From a checkpoint of a small transformer trained on Wikipedia: 149M tokens.
Each number is 500 + 50 x the weight over its row's rms, rounded and kept within 0 to 999. Layers, rows and columns count from 0. Numbers have three digits each. The size before them is the row's rms in percent of the matrix's.

# layer 8 MLP gate, 320x128, rms 0.137, rows 119-155, columns 0-127
102:547523463593542536483488605484496433542535460488509501590423502489487489468493444476478491460436529506466470482489465484444587599523519558523483390525468518483482493577512543472511518415478511511528408466527434515493544413473492485409485470548591507441556463415472597562446422477458498499470520379462576488453450434489524488434566590469580440490578342503567527473506466567541450530482
096:459489568456516460506482477446524485558563572495494524520494510508445556470541569471531457497531593543488549398602521485466528496501439486439487541510344472432547475476415511429552553482494519502517503538448561533504521513604525410516539530492484469457505448522443529354460450513566551581463444512554476425538599505565563492396499463448573537481518507378429524443529532545487477401486
093:512560416484451459484605562526410544551484463435532390392579420537532495502486588426489490588523571492527469503503471542450469451486449608615519456553483466560561587468522465504484446510471508471467471509602503489535508461511514537483536497465415529556450545467482477430423474541512474496554499447552484471391505482404474482456525513489526520528406519484477622589539439413463528487502
101:512548557390377536519538493535538537498524544490519441434549526481513572468569496385493535457551506452432473503532494505518513451483464505426465502482426486468529555518490388439515459580466502474505596542449532493483526499537519482484535515425453563482498567634470510454528460463403436491594483388426533509532546459471541418548518457475605465561542543514519476529476632603431473522514
108:505409557542466510541593529446539471428510496492410481474518528431510484529500563544543490453533544390579514468645442607507454470398434493439525565522501473499552539465482560551490439446544467399397477471470515464515579515506555478495466470478452506524484559491343447400539510545482601570454530513573479493525523475550507471463430504540538475480540465503471454399492478504513419474481
086:468536516398554566562594475545573499536532600530526425580518493493437539532510440454459466523507530528481531479450494545442389461563503510544534382596553529579467470557496487453440502587525543527417521516483449665462488465623480457459522535520476467425603549541545504481458492513469492534524536567420525559471509531491482571457485511511446529500559436496445501460441452451564476512561
102:554570551487478601410361505502481470505543549506455459521554465546378581472540464434488514551470555462512510378536513487546480442479471604518514567568403390444443509511436510491519508510392509487498512495553589487499475476521549500488486496457526514589527475561501509501478562541520544470523432516481444491569573402492435564472454465537521532523625536505528539459455544575511427420529
102:531544536470518542521491479507556525498570521538519583529532542580493502519512610478538501451514541560518481466516533427420471442509508466485492531556550504451513539477476396407543518499512469503541554623569496563524494513587486386522462469531605544489516489413458451529501410443602547462523666511519522633457464511553525544469534549454556553504464394492559412489564508547523540507473
101:589390465510545571448567542509539495585510524547490483482569543445414541432543458411398444531535541510465448519533493507500485521512389541486556456549619516485558466569534474546479531531508434491458441566532472563486550433520410452471444441517499464449541544537520590588433519515512505536476442458467427610322538469494531484556484481414513515502449492460533515501484495498529476442470
105:588540466522546548421559547597540514423539551526446464460463526545470590428476500495502428564535449463448408484500482557543540506493538452483523583492533480472456598498542450480551574523535473456548481554588423545416522500437492486475521529523487433486428588510445397559511523502450477586591513430536418544518549544565406522499602531507477501608481506573479544500424517506559423514511
098:466487436475523622439489494553565491472500490559444436450436549473542532530485504481455453487435466491512461464466454460485573569489448484452397457526516475542541488519582568407532480450525488470464528575549499517564503449446423407455530567502523579497508426553521492463501500464578528474599425445565424513357476537452476443522467528539481429476470406467440487605496556555537577564417
107:513525559473566469472497498532559469493531529528551470482494460527506529555648528481384496403562460527530318470539515493416496444472559537456589461561484496465540544459514473482405467467504475540572562502429547471528488449506614529454564456500686469485529477563425477511464469453502490576535507511468500478507524504474508574483501384539507555484501556477533539597457545504507523492524
091:431578514506545473474474436510501528424556412579471417498531469502525536493526573582493518529503581557524449512494595389459535517521503503480605401477559535525497518434486552445550431538546532507507537457494498572387478506651515476515594502533448508482521528543514446504531516484588519523495372419490532434528417537479519464529530424520464518494513460370518524517495583600476506456522
104:545429475398515473501519471521535508457484497486492427559526525545532414424473489412462519561532463491488588451545486535457492479448458492494532576549507463514567526427500515472434527487479515456442467489573559666487678542484533534544489485517553412553455425493558540523445435548480551493534471431509467532513511374540505524510519560464550436628538550495511508466514582474500438403461
104:353483505520503497565528515572523512508494479420525560495526495477547451442532431525543493532522453594506477378562452458543517519400442463514534498413392430522473542506451505387538544504567507440419543478465517524574572545522532494453498480414495488467494434529546430519473524450574529500587559444417442393467562519519499512445452483483447520528503461516541498586534393558572428533479
093:516443537556428483434479548561462460484512488443501410533590584414530575487548520536462556453497434501485490504469462493479528500513469403467532371473523442581501480517513474524457499542479470596410512381490481546505587493496492475445529602524494538464540512488508542444469599598474460462571566563441445504473498547465556474445476555563621457460464410443474551448568543534479519490402
099:506474483467484577499439426517550461541553452482484488478528489493494558496513530532499441487441511538595498417516528490506538418453494510527549543545447553592511546531559495510534427484450459421542589430402475603460510418533554433511563586491531436535523543585451448477449399485577473611502479529593552431527520474452597579491472531505526529455518514472648442493557504529563422469493
096:541561487430461552467484516482476485536524529481458502506605577441450556492524505474484489446586443378510380438431500544502524485424487462521507559508540450496522466455474438477484467466596415460482510501488556604474515446494533497539539454469457550594493516525592465376554475616473448610485476532584477473507588522509570511569480437426569549511503504506510549619453517486493452463429
099:538481500493532461520522495472498453609472526578519450528469585575502535495530457449462472523544503471496463455428512613480591561503489556484544517453559480504551542517420486411532525486532591517533444556448408508457489538505559490443396444510535334519517599495406501502491578609474459483527475479567484465452470458492484565502609362494520467561462527529497487439561570508457550527527
105:533453463487606515442529543462531491437503598455384561581464541528529572413558427565493401572504489468482461490517456535442386468496533476517434457424488450582504449518502534382428513455441477584514500570461508585564526452489546478516496469447564467580416529510531443581383521480472472542495492488451487561460461501513484531513480422478499536496508475499422410504461532556510552465421
093:509473557522438446439528528503531412444510432523495499431429479451535459418521494427551450456496449528578473477611473483538492450479498443417470555528424353536575524438545500476541556504479484436440541539499527487549514609476526522577484427467432474558484533364439450472424579519540567525514480472481468483454506430414571478484478528507556442504557464467608517449605514523505469514458
083:496458480479419416443479468527399446506558577447507425558483443571450574393424472527521489556485496555520568498491590490521421412435459504543465454492462511496510459514433536581422503521474503521444505444486511543499507484595555571499453504474442436470416505558541494567426594432517528583467565479425536517582614506559551463450504487452460556590458514494504456441582485488487436528524
101:520449492422510497528525520540569500494541480518473499513499438532568588553446522472529504471422549518532524590455513535459487450427441519480560488536439489465497547521535476418500451498437481465518547549467571510470481478592541531527429476524447476513602451572573543498444609509482505528540487609487573400457612470587458607564508401502635476513620485510593562474508536548453517508500
097:583552544444500565516534500470558473464527501505484483542550411465422685503498562511539503542465547433558453468571556546424507425583469523453440482454483450498549481503497414425502457611429555484559435459508515512630475424514535403473414539500514512474455448520513488524528620498544508523549544524619488485497525465514497415473451542456569475491592487536499496541538492510516438496484
101:601433423498521551515435460463501544494499616465465497439483610481554607513571485428438456440494522440554545508492503517492521463472462428348438495542503551505518503500495526442544438494515399486422522536490569536541445530546587525514601447511562571500455469544434581485508456497552454485564508512462486561564532503538536569484498580520633517535595487496469489458577551532472550495499
091:538545498625531488483417466529540448518479426556411475362561487544479536488481565573350454503609540449454499496541511489452545462556542526495540541418522519565524426498498510456461583487402473530500495527474449477504483558547534529550475493469478406600433488491483510523458484552460432478560561510488479496463599494475530445446487523469528486464532438407542478470432593595448552457556
098:430470479579546480564494488582510567508477540542508431595497527466581536576506476523554440498415542526474450452459467530483421538408543465510474560557449495481490563484440416525576452569546536399493541541513372422496561539534560568468525511492578459512606494515405539451554445569517567554543474528487553494484436476491515468428510560502602522490550487624507513533423527563485490539491
092:535470556430527501454494460489536524474417518533514551529589491490542520480600558502462422461526531510642490525506527538508515517510568546390471501420477506569633464544433555433467485559493453518551569521493524542508483540524482451502471556447414527534491521491504461552402500423490534536585517452380534507521533510406555484477539572464508557542603504481561408429504509568453436550396
098:534569519480570546518469450546496492577444543529453456543585514458568454541543512468490536459507624545507441544413534473496523527620486464375521481525519400450594506502505455504508514382448457435517421446459481451532567405498542533482474460494575493496531632488405511494481533450598435482514502507593444469461481495475482440556552467513508562512513445490462508456501465574621529473480
099:505557505558458497616414462491562418523487620543434535498503483490513416496514535516496507512539505485593507506585582510432528485420533538507521452520547556474518486547507465429462496554542468515516475469510451495483487500579558495538478574404477477446634455530432425504388387491538467387511445584562520541510509535515477491530561459537462487572527542479577588494568592551420459532516
102:505527472558487518474510460464475493483498494501480520506602527522471458415526498445527478543480607420581499498513507588442532443487518536509479467454385609518539619541419522493526444482504491371487518632574568502488521465488424523496525513505462397548580541508515484477368539529584545542613512495545471579415532503461410521526545425531487507478484502444420488507554475536514473578530
103:470519533370569526445453592516569507481445530519548533528496395502525524442560546492446505452521491471542508460494416479528491516592468525496558503470562515502497429481509450349541513533442399514535575498473523577511513452406506464450505462420496556435442489418526583474432507489558515608498431545453530464523451516486566429550419538438532595466607499485493446560439507462559508539475
100:565508542520532637421536553477573561581484487478550453563588443552538553565557500488473489447564476480532462430513507518517452449532570488550529481523617537597598540524490552482530523444478503518494483565525433498480496455549466469470479587520454532457522433446488579420433491547495458582547452544420412524520508525451591545460463472477525513370413443509532538466566530438475520417516
097:488459466446425543498392447500465412524543502581557526526562523456487459469576545511443490409535511576478470467549472417533538443438566491443497541485551539585496476518483516518509435605494476499497509479422498506534553601560528422462511592565487401477550464533537489550459408461470511549507519544524510435472602412386432408514511494489576556468513443508532474550486446627542508471471
099:467404573579545507485450449476442518447453497510540466544597453438644452491519494548608521446516516559489472405562531433382535458516566444600541560568509513565532500464520544513530407463486476457452507432451496559511520504557452456514511505448496470532500540534487577486469461547528473459492405471468503441535574450481542594427482457470586502457623474509561535512592517498526492499432
096:548461475511530536565493571509374438501417493488423484467491530523526535405512458485461457463451493461466476477467519551495449517426549488485445465445567508427515526444542497514569570508535546443518414488513552506529516513406506384541568432444558426550516501427500483640479519539476597432558554451549434531399445440475539508434450541518515493439451546523464545488457516556645464550481
097:532511488492494467480507414519406552544541478562513477589593518466486456463529630572542494505467507531485504505581412512455491449407520554369513462567428449445507521456561521494528486497627549341435562443503504482561498534505500532436511519468511508455561555499406456565512516485466501453470389470439421495534450441541516534523465507453448536455497573462564511480487548438540481414459
# layer 8 MLP up, 320x128, rms 0.135, rows 119-154, columns 0-127
103:446475496598528417456512568525465499547530497292545474470516467419444480566443512530475504423477514516487559538521571564527551439512545375466467532492461512485488470544440461465466524573499473448569515497555493495502449501557516601535420446528521484434521437489502595485522468439429436456458478491491474543496419524498542490515554612488608524472532554500519519553532537636470486463562
100:522535509484607471509431470458497440482588526547613524608575478574515576451532440392461488632493484543555423460491505459500577458536567411471515470407450566559437509498548390481454499457550467484457458506541530496542441506458536554481521535450433518559521569467482489469408542528559422539469500490454502464569541444462416483577529562471509504512578451525449480448529500485467448518430
096:456498498613470495458511482469560432513505489542486580474542428402557505617374395487523571427476522487489475552466434531415533554571533507499502490511576487469438482474550530485486525510524447564562445563393469525509535424477513587555389556520520530503532445525475551516502497468517409550430420533542514563404592505558429555469530562553502604514443503445489499514509499526445524459515
102:558552578551442535512543504513424472430493550442450577511497499532538519531546550413593552527480548480529485547549571460492450457523543477503533443521419495412478615567477440541417466516432428522500597489384547566459546460487537547492496496465482515501464554466467591527471516509476436520556494602609482488508455458535486466461524489432580530526527499525508492392462478551384493638517
110:540494487471466493419467538458464516489499469451517515492522418487481453454478524515523529566499420472421500513526537422518545472558473490521553520498534461543454495563539521494482543435445561577542532517460528544358543449519480519445554493506451618456529383559528531552511487628464481514524544477511519470504575512469456607581532495479414580529569574448500615504423509357468614438487
087:485593524533454545431516421463427513464530555557452447447545436475573521532429458529470484472442529465519567421357564509473528520553508492494508478546496484459516471511431521478522459441509544577489509453546468527405445491513482521409483392581503497525545448555540491454541549566508505564525494494616515522422457488443499588509604412572487501435411535451413453480414400506482525558514
102:501529529454490494509524531514499422413402467553412518469464577536575593563458524510433542557515453480531540466496523502508457452488506571486469433509429419440478469470521489476530521428502439569551437461570549490554502659467548531548534573481510573409514482439507471447482454466433522556557507504560487445582544461558497433441520521561506626509494527442524546600423465496572577436539
099:492477587552520438525512468513498516437543492490527555459487532472409444592400625479536452514495471446433485477520574462450530465580513414551521501510479492507567470474469452374495597465550548575565524567574553448458565568519558471577522461480589559579491502531483429460470410534501525524473623475467582580444439497457500449458476486497484571518495501486479514574511461478579592506518
102:537578510535478554509593484522451505520500571467486481533510526491453537428532504464398505585516531501377485563420432464536417510598513503550585534555519457489531607473602439475435542564512626502488462550537528505507460466482549452555489588535550532411539476506529458528542479426494487496418522449447495502502417441545478472504522501520491486525410512477562446656407531566536501537521
103:364549567606459466436510505464470463561497546348522553546430538446471567573502588514482566376592503530453429512470549458497447505543528446571497481466533487481434472525438487455459497473524558501470502503467474555538479508513593536499522501467589497595480540403566555489534496512538532492427529386567487477496408396486501539487514492515514506479449465528395463523455519477439507539547
096:482537459456501573530478451395525543572512496509523457546420479491527579597462530452477571595467497451482440442562575474416437405516470500480552512546434565427428563505526441502500501443455518501513546398525494418577492519555558600583466448475478456497458572505498620446533553481529509497474556567488425516508527461528536533494596573509545417488459538474455502593401570499505523491500
097:545521535509415432567452507413578495568439443493489524556489562523569447445593444494513525471473483540476488638443478474495554589406433568434429508456502481547462457574546486519550505435474487402407522456533531503479501470384468439480427473416501457528540599485461520415449484445580470465475503506569530494452501591493459518599467512519527433515477505464457486503536472598532485447542
093:450556603454510441573571492503474513543579513516551424504505446532405539387541486508492490520470436543533506544391490525520447424561559600480457548486466589502530497553606516509470479499470576515574460524542504450466499559527614432566572484504410532535503490610566557423473565539466528505475464549451450469477406480539533514538608515440569483454512540483497466496463491537438498447425
099:496475519477445558461507501482553512552565471457440450381403554481471460482541449594481504494543446458469542505436520516497476541482509536547507462439567516533503471476344478566488595529469549527515510499544521545425481510485532496544568446514455432522486445510487622444464441424459523505551490365589501468573499476589438517503553468489491618595467497499518462423429490489408446405491
104:455472478564516560512488399434482510527430548544507536482521606452536466545613541398549539436539526486470505513484562501421460440525567542366470449556522497558542509557593440548440502548538464429482490529487605405515478585467519552492502446455549461557431553436506506541457475436420531563494460533465557499531458484438419615463486507430526492468481449570521546523431545513517451507557
095:447487499523463522529452484514418482464463392444513427568503556480530437527454556483517586502476478553508472508544493454494503508493505480533378408425548493419475483514477507493559476474471533486515578487529509449572473557391600485526526535603568532670517555454446391543511383527543529452482508506545515489571532458573502434558550475544427487524480500495568543487552524518610492502406
098:421485480550553542474463501373487428594497332527447569475532489471533468562529430569491515438495491601516523383499493554488432468464492479457508464465432469488397542534536563553494522609506598535496578538526493458460499475521500465469531533540516496504513551462505485423522524573457543609428449501561457492457527449533489530482470471511407544458419524481465531482374560523571533472499
101:510546479551557500515555543481504509497531483438558516558484436547588498492585533461554492461564600530559530378557537480586484539564447462549501458532525544506484457498425529427516576443399446552476620501466436515496519532522561425476521464525539624468515544560553561446448427561507539456527452516407452534443536498572472462472504439487443510453505494549499435464458383549533454400545
098:541520505496548467546496500496558557530570465393533552475552486404490403476439530475531395436525565564500553516519531470474397422501424585521533421457552463549463394489585510518523526452450481465378524508530553579478533434438478500476552561446536593552581503529558553480527508502472558502536510484447591514514543548483524487528455501458566489382569449539556499590481450495556440467465
102:481480526542432464457529483511479419497501490551455503469507468393480469502521505475431425546477474471511583542588523446460553426503533480367540518523397507496453556531550411557550426484494498461448592443496538489490544450431401531513445545525549493457573533471420417446583499552410487608463526538429443496580467438370553508529515500550485551555527536479469452459453483486553520591525
093:486428523549401475544526485521420449500539435465535465483427510530577491461581523407483484418455552484562550500547514451454628519416462437462451544542546584591517595465447456503531448482571521535539525516475515475419491499536516485472461449488594426467466575473534546476518468557584480558502528421547432466469603527626528518472489478520476485471423457526515479479459448590521524588424
089:481536510545494537571502458461515507489481416586473533491543475561498478413488565410507454460524571472487461519508471566581550476541489538568392534411451560515566496486524511482571595514493435524435539418518500481489442414518506417514454485537491514458479493491456445487613531525414559439539523497528502517539697522449590446531517497477532611507571540453504552479497432552547427442465
104:499458477439502577428416454558536487505573490435515589543478547534430502532543459499576475537457543443505479550488428458422468439508462511486497535486402486421625551482475419520461453537485444526428448625500548486547503532507419516495537491449482498530473564556522586414476558540463567532503473443516532423523557423542517392533572462466436533554494497436574494416609513517450475527438
097:473454565528495591450405485470502569474550407489493539485466468461455511540610446560459573501556506568566416567508548485417498490452550397530433489500458515387538464536402516540554476482513624542528480513515500567542531475504523488518470539558535500487495486510526466483584463476547518422500520392523481549498464526488468521488553512371582525428385468448435432588528448470544435523528
101:448448513483536417491475460483512455533499484526523583570504561545578425475449513597577436470450463404545526422503567530550598568431540430404471478443415478508487478569462544436551522493504615449515556559525525437511528470481539458499521498485502524416551537496435541534580464526594481539499529441581549571502514482491572409527489531551466538538524461460589534477522524501642493493422
098:529441478497510395598521483538476489488459539485442544459569440499379612513503539520389465438490496569424522559603463545492489414464490515529532556522462479511477418513443484549470530548501517552533500513538591437500526468443634469562492479461568476615551449576446510559543515544518556541402577501457473512566509476430416515570467453443566490538460443541518519530519536532449448455493
097:506439486505483502568410440412507493576479482538597505490567508434472477484587489475516475417547511526535553557591530508511514553524465475413509505503579462460495477561657482480449495391474438439483437476484593528547477493512513447482497469475507454493427522493511441516454484461533361455461544503523614593519496463529551557539495500476526458509541486439508399547659474487570560486478
102:446516516513627490593544466438559464433543556493425497555494466475508546507453561578499402460350475507564481526631520521438502475526487446455443477431458522478593448558523515507483459552485453456484545463493548506504509519484487447522496522444541475526426579485466476424464583418568496513490501466549447462508566414442512533584439514497558377460480463448517514484514498567544627542541
095:419616487496482485459527560545451398627459576513565525453541474470482494560489476547497465600508495530440401513471532534578514501625481466455423488520516412491603526478509565543403534583546512572501442498532490442447463456471508551561468518435530474435518471499519586548583545512479508427467510471553526591472430475595501534464487445494438518516531508573490471585520448567425502522505
099:603533598529499492520431447513555452509589496527433482561553472517510483487561432582505467441509459505434495520512547519430510535531550506465647547547616494474428451599519440567517409431429519540524609443475574564497532449511506432526504537588542444485529577612509519477465463471433490572474494553537497585484548504492391515519500446550477558578472495470480473477478470491449465493449
098:502462511475439494472460492413460507461498503480491456478441510535503565483555492517422493513413442559459409473433519527458419498511510470463456430442458487485482424602565472434477508473570406489467502505518516435497623523462436470413504543516609416480491571509481562456562438511572559483561497367510485479491540520626503545556588521576553471458500503458551501497511557506418567625508
106:467523541529548483544566508557576479459501518557564433537528525521537440443456608488529502505627465494540518552544464466527444493556435521513583452463484446470400598466591507523464429529518511533525503556576567481540391501576533501479440472415541509513511496472564482519446509544531515533534434444493482529462354531487505442585530570553501441421580531476527448478465629539406537492525
101:616467523415468483571537511498500531429459567439500485445427593397506519501534457501473513447548490441395412460520493541535396476514476506396522512582511529543494458457467486472572530503461466602503541522508503508544590409553535438404650489574597483570429493541550501474463507494546500494430400512537514457537522544585482474547489478488495471448459500539467515529502498591482459483437
095:462444546501455455456543478501556526467461530508428517461367500546557454505489449478449529472554477592556551408409485490505505375580558546557450616471511550501459449465501436550541535559527497478407542499437441500524412491479516509586553430498555471495456501430564456509490553554421554543557469555542515470506525443436453445465547539437468461428618535496509594522514470560474494580468
098:487574545543452600501578535445443571581525407515535554493564466406439535456548481482521476563563442550454500453444468513476596544510402557491467441482558567571433575554425532478443490445525417514573453516423503525440420479520546512524466486557492414498528557489561518546435521433536427527432422508491452529535539574482482487507574467474420557429489528485529506495532448526395568480505
101:513523504502550519513512511484486511484493490541542474473574548616545377462536470602490440448446529484455495407483503476483485504495558497459466442457540477462552429578604520516448422470540460449513473523445388442482490562456406485500580423516500538450465382474494465491476484389515534506556446508461645539510498517541497523537629449498509557502503558486478486543400546451587459414458
# layer 8 MLP down (transposed), 320x128, rms 0.129, rows 119-154, columns 0-127
100:361490517409443423598531422575484519480454515482577432405464434536534445469554449512491480476538549506466551459507584420524434451525499491537450535471499443468547528425499523541508501517509545510388562418474544433474453469501486548567427576551455398542466486585565434438535457536501465513506492548554518575531556407515480560469544494547478506571467481549426438530451580515449464459522
102:504410406566482490478510426493564513573519544458482481423477500445425486491527459510491545409567561553489573506540501499457516453438473460540480597461431549406557539441415454369524496528486524448443534422449554363504588450575494438535481512493507466428425480479451501588492467543605514503530510529525519510527538510516517538460430550552509498509521421444574529526489382512454491426540
095:470472526463571431440367551556474537517445552520401556499483529543472478489436536526416469524437484477577411540584446479468521538428565442549512411466485499485467551513506493527454460597447511486495458547460485615563461502571544466491638420524482454535384548516399466534516528476446474509552500527502554456531441447504511534489382469519419462489441426493494516496473484588506566488473
098:449470378474503493413496280510492550512583500456562458522496410518510571547548470523449511459478604548441615544463583547514546447503480498506612503483495566469447475383424506488519476546484521548466498573534458481493413499566494559554480481512446449505541470422526506496416536478526503531515511558529472509514466448522451526439383495507422480475529422459492546484517487538539474522513
109:460616528474566496517476554455442523473578543486568448536445529548470517540580531501372513486475498473413558481484524572481494428577460492471549491597392570512422490488527457528444565491490595505493533500581401533524459498409415479455490428516481469451613465532495512514426542495423489506431516465467485592433499445490510547583538617538479525486561543540531530519467447480545479419464
089:499428593539434461498446537533449495506524477516450465496439458345484451528530576549547558496469542505598519585606496477474546510565477533443491474387479445554486568434542549388448541534460535409483500540488527411609435478465551509471554515474503554581390461412476455479455473502532459498523487465497423463440490497542538589460542492505497407482530509463455497514478533529604477526466
103:481507424464469441555645356480552550587573588475507521513567510523525480503414505543478534497464493503612606527565530519455527536515496481485456363544465515593554500455508469576560473441545534495505417558463533493519570536526552541474531484513566522419431398521449523456482479485487507548439573473498507535465458596539516455531568535528515537534419530535574502471565472470504552562521
100:439520468439428423440489366533514476500473451507608402544523443459465475454576421551531513551548598486473672488455524458481475490506513498485559548438570450508620511485484522494550563443505590511508491474585495473491442520484550583553487576501437519516536499576521516445527529493420530584509519567501430504488531540464547519479506468532504465467534556388437513487445566447487479440440
104:539463499527407525410468505409460430433535554438487490473458409489509530483491524516495530468578432439454527448470572424546478460482548324458475522464408564609429497456520570501561488566561517523445549489491587427520414542521474494516490543549482455486482456513457432511561530590476509538361469500437576516524464491500499541514453496479497461537556503478490438613470544492474561475563
105:504479490511585527535450519371419594433521554571451428527512460483394440457468548535535422551502485486494453487524494550511424524524522508471541489514539510547415499471455416633480514469425497525501504473459520447513485506455470530473467462541444378487470479484468609486442515436498527436545579500505483480428448443427507519504555567533456454483535510615491457454546406445600417488404
099:481485541506550474420515555423605441569545503491515495511521574604498568460533458517516550456499443539493474472534548556529412536446494501451465553454480535430537512621495636387532443518490446540525555515565513501418481440406472495550512487458489527537632545471449541484537472464449585537494562488497507450476441442476518567435506625477473431563519468509458508475442484587491549567550
096:506482513453550426552509517484548537533483546523521497482520462533541444587408467521473503515465459427480347552515430401474475465442556451434470531603486550421498562552522542445448520493525488441482557483402526486501534524529615520453543541410555501507480493535508455545495560487513542452427462523562598422522510536434494516407464547456590541456456535538398504529425510420611492434504
094:532471466528517595515495372421445486476467498496561562486465524477486518500488435439490437508469519490428612543569535596466560500512419412459585540516582405467562419553545454478564554529497484424452505479474419486460535453509363525484538526471518476476552492463456543579519422478498524544424525459494579539529577466470512538514445482443439450518495489520467460441566513361543490577496
100:543582460567471487593541405540519514553485522463594523637441469428473599548508477490506473502452538535449602511528480518502512548536514455520553525533525509443477496453538477360537393458493578498512545523483477383584524441545536585482374476552556500475494471445462503513471442509548491501476520538500525521480439548505560488498431618484506432520485504540490435487521497480625467600511
106:484572475515503543509523651601472504598572498495514422499525514519468448526505471551495493401554563523407424542530498508579547506542517604451465471527417467515434520488479522514424575512457405493466482522398490497562593580541492498465592438487605456507532483513579502486516426469556389520450467475568433520506520490543389468494520486450464486502443506508410508414529486462532535509547
094:577502494546421415439498526513449519505520519516524542515475524469562475514502464428406501538527421559470364572440511507537500580508494464539534483557490513566487628504492386568546563594518579462479595518503554580527417489485453450561495525455534562535537594550530461467486451442519504542509552567456576582518511549514437481473421465540529468498420471446478525556605478513572483439450
096:538541558422556525578475590455518480499538517450434440574431490551451415532446469410521503586567493497580424455513456483600538539557439541538457526499447559486545536581504493515549491422517553561473520486485454462432410485465533544502492363507552549577486519543549530469476532529528444409487491488527451494447439380585491513589542484458523399413542499526497475586521454450520504472517
101:561578569445527527562499524537556489499497546447465513603491539453541436454439510465477435546518559493460700457525469424436489470488471500486497489437599457478497506568482510477463459468457521418454585457508541541501509526511623547518512495539543537419476495599483519331409493565424490483512471507478543465533578534530543539520542496509519566474500462532456516512574561492444424549455
095:571476531525447448549457550536511460487569603572446537478548550431459553445441495449519394438553442480511491434440629465552475430502481464410539525449547518518497469475560468571517478442446510578488523489538500453439468524627475563574467437497498446600407502503520501473494583524535499454549424461545500541432534495588440455390514474546500535561512500502541551443561550493554510454435
099:529429497492628457470533519542542479387441459396508476509446586517481518463499419482481462426524629540488335546429607454473484440489474445525451427450465610493489473487544547537580495524503456512457544514430459475607542568575482504476507499381458426479461465415446536484471536490539490478513492448500548515508460509512498457473470481499546491405506480587485471516487533528473538547440
092:487411436495542555489475436518487564481510501539490423463416528503509444537505630549464575502420611520472517551528554474532619452458569426498479500474431550527536536502452480488541437451456581517575421523489561384535502494504533520498531563447541548457530529465361465495597466508532530466504530506533521433511456408451475431593466446474538502496516420557495546497532514499457613480424
088:492445525417475531401419479523514462448556516487479451622490549522555503551502405537452490422501424521483626511475466470496494516481499425494535557544492450502485501508488545509450486472532557403450534525452502526519523617370442491510473535462545510467538500474553496608456510475533533557512472559492514453514364409506487586418450523490543449550460480550466551574487580436582543611509
099:517549546432528395466570458540428458573493560563512514488466473523430615456509488470568564503496482568506348551543470470532535419410497509434506505401509551422542475512493487544471461533509486485503547486524352549526473540549577503456536487484524488440459492522528629481460589485492456492540478475512548516529527452451388506397463491460545418542519463545462546504463478498546442606531
097:519445474621493483635460578400485434505478455464491540509521421455534542456584543541426514471492518466513659458447560564442549476592565503523536476437491526481488529474498559504442526547536437571470448475546526515475506462572445530493473502503485508531489520485457455471466551521464496575560578502534483545511432427490383499530469470523416381441510400566482552542412434502536476509469
103:566467429476549525568563452534470542496440464567455486487572486469486445519452521475518457533507551528618555555546454467457549509557523599482595594414462411528622563538590410425533435507522500528518489507574369386499537600498466486525491495601501526525408447465464533590534505497477525531582492532478492554547496497534526457564461460558476442520463511514500535467492457447464490462477
097:536443430440496476533480422545505543434488520558454491438603455519551530479571558627551528485518542466535537502436485581535492567442511464498563572513469540599536484496533493506528464419483569519546509568555449564560460508523348509476480467488450544418438547439479515385510533455445628473528584530487472458522444490453493527528478487517416432455477503479517527479537561523590497617512
098:442535581516464575534478590566503545558476540481433512553481511495489478487452519467539469423473499474612483429429462499528454544457469528442416576507462478522540505434502433610382369505532506468450566470382396431530546593453565520496510567545573531577521552519493460418476578513532532517525518490536518522514490588436436484558504521539552460493527447544536427540524441528445501561511
105:544511524474500428487493378530507407562459484481556495425460498509497582461439490521572483518538569439517536501469509463507504493422478534472440509417573444488513499387543505570507509631548478489539527560532512456578562659527483486502444534487498513449478529538404562538538469486543611425484465519468535429522464498563597496428464574467475517529483426534421476471476499469512476405614
096:552495616434528481571517400508633528460498409539487436472486424509563448427521470503522536604442602434403503613453479543480476505502515571494464508502525542473449560415540534525482554519443465545490462567443478456522477475500558483451526492423518459482527423408440494531524519512484500500519472440433495563452520504536517496587554438490507472430599468431534470602527423402499524491540
097:453519537394398443549530411504452524543424534471571478509512462512496471522560418456481444427529439533634646428415473476519437497499481563486518555444538470482614584449459597493436464441464485481527550470546510550537528452475489489563485502502580509475451492521466449490556497528540431514483532461480464465578488432434595428474452508453536426508533468508504440568458568453502440442517
100:558569633480468541548511542514541520491538584420530425511433482508498445508414596599479485569472536511556444531507496472406521511583530564485416574501467507450478504470434588469480466509430483476446614556546535483471529507464487460444491610446528492474548454496457467443431535603535500441511520550571380507505538547464597465538439536490442515527507525498437544492548440530520490484396
104:509486504459457564521527461476417591479603488491497513565511503509539521509440500542454498406474634478471445480357532530452595514531581450470496523440484542518492527530478504412505522553578524450547484403464554557525518573432584477473546550444431518450446452405496509505511474413516481423553476436506458561540515453560425463457398506445563503535538486396445558572492454512463447519482
101:537509542570431470488452555632443448582500570417443493560458515500517529475472532521497472543545401477563620532507500551535581381506504479453453493481468548454535505487426569497486554495600516473589481479395524555403481530472415440547402617523474511506489445480554611517503543429462535453502456489501502481477515486486485456514524523428563601513568532549500510477557426494521490468463
095:505529464528523487521565565480507478463459480519493477537508555430542471495503554514487589557442510471613583558533463557504515618554489492482512437594440491497486569549463467403528519532525581527550442518505397439469467461575570548502407426537449450431466533626470441423433514522444515525476506456602498547453466432634470527508465441499516453420442577499477442447564497484504542526485
099:525445476554579536484529503530447507558464535517494511485514492502442523633430513523498540522445419457415381483572527463419415385529457499540462520514497526501494486448453448351600497487504533549542537490525489423573491542508569543446471546492563527550391539492471486439379506560530486499499420442500506515571502518442490528452533472470508535371535511532452514460525399506506424524426
100:445497561562535462529489409469456510581491495481470463596592523486476485481442502490542475555490407428507439634503548415487443391543532495532457476534520528464585468433411488529579493550511469460492505557439561475470536475519488568504521439531497568509448547391491564545416533553510429453501477559410464467488427518523445583511601513524450502460548571541512595538502405500567445511518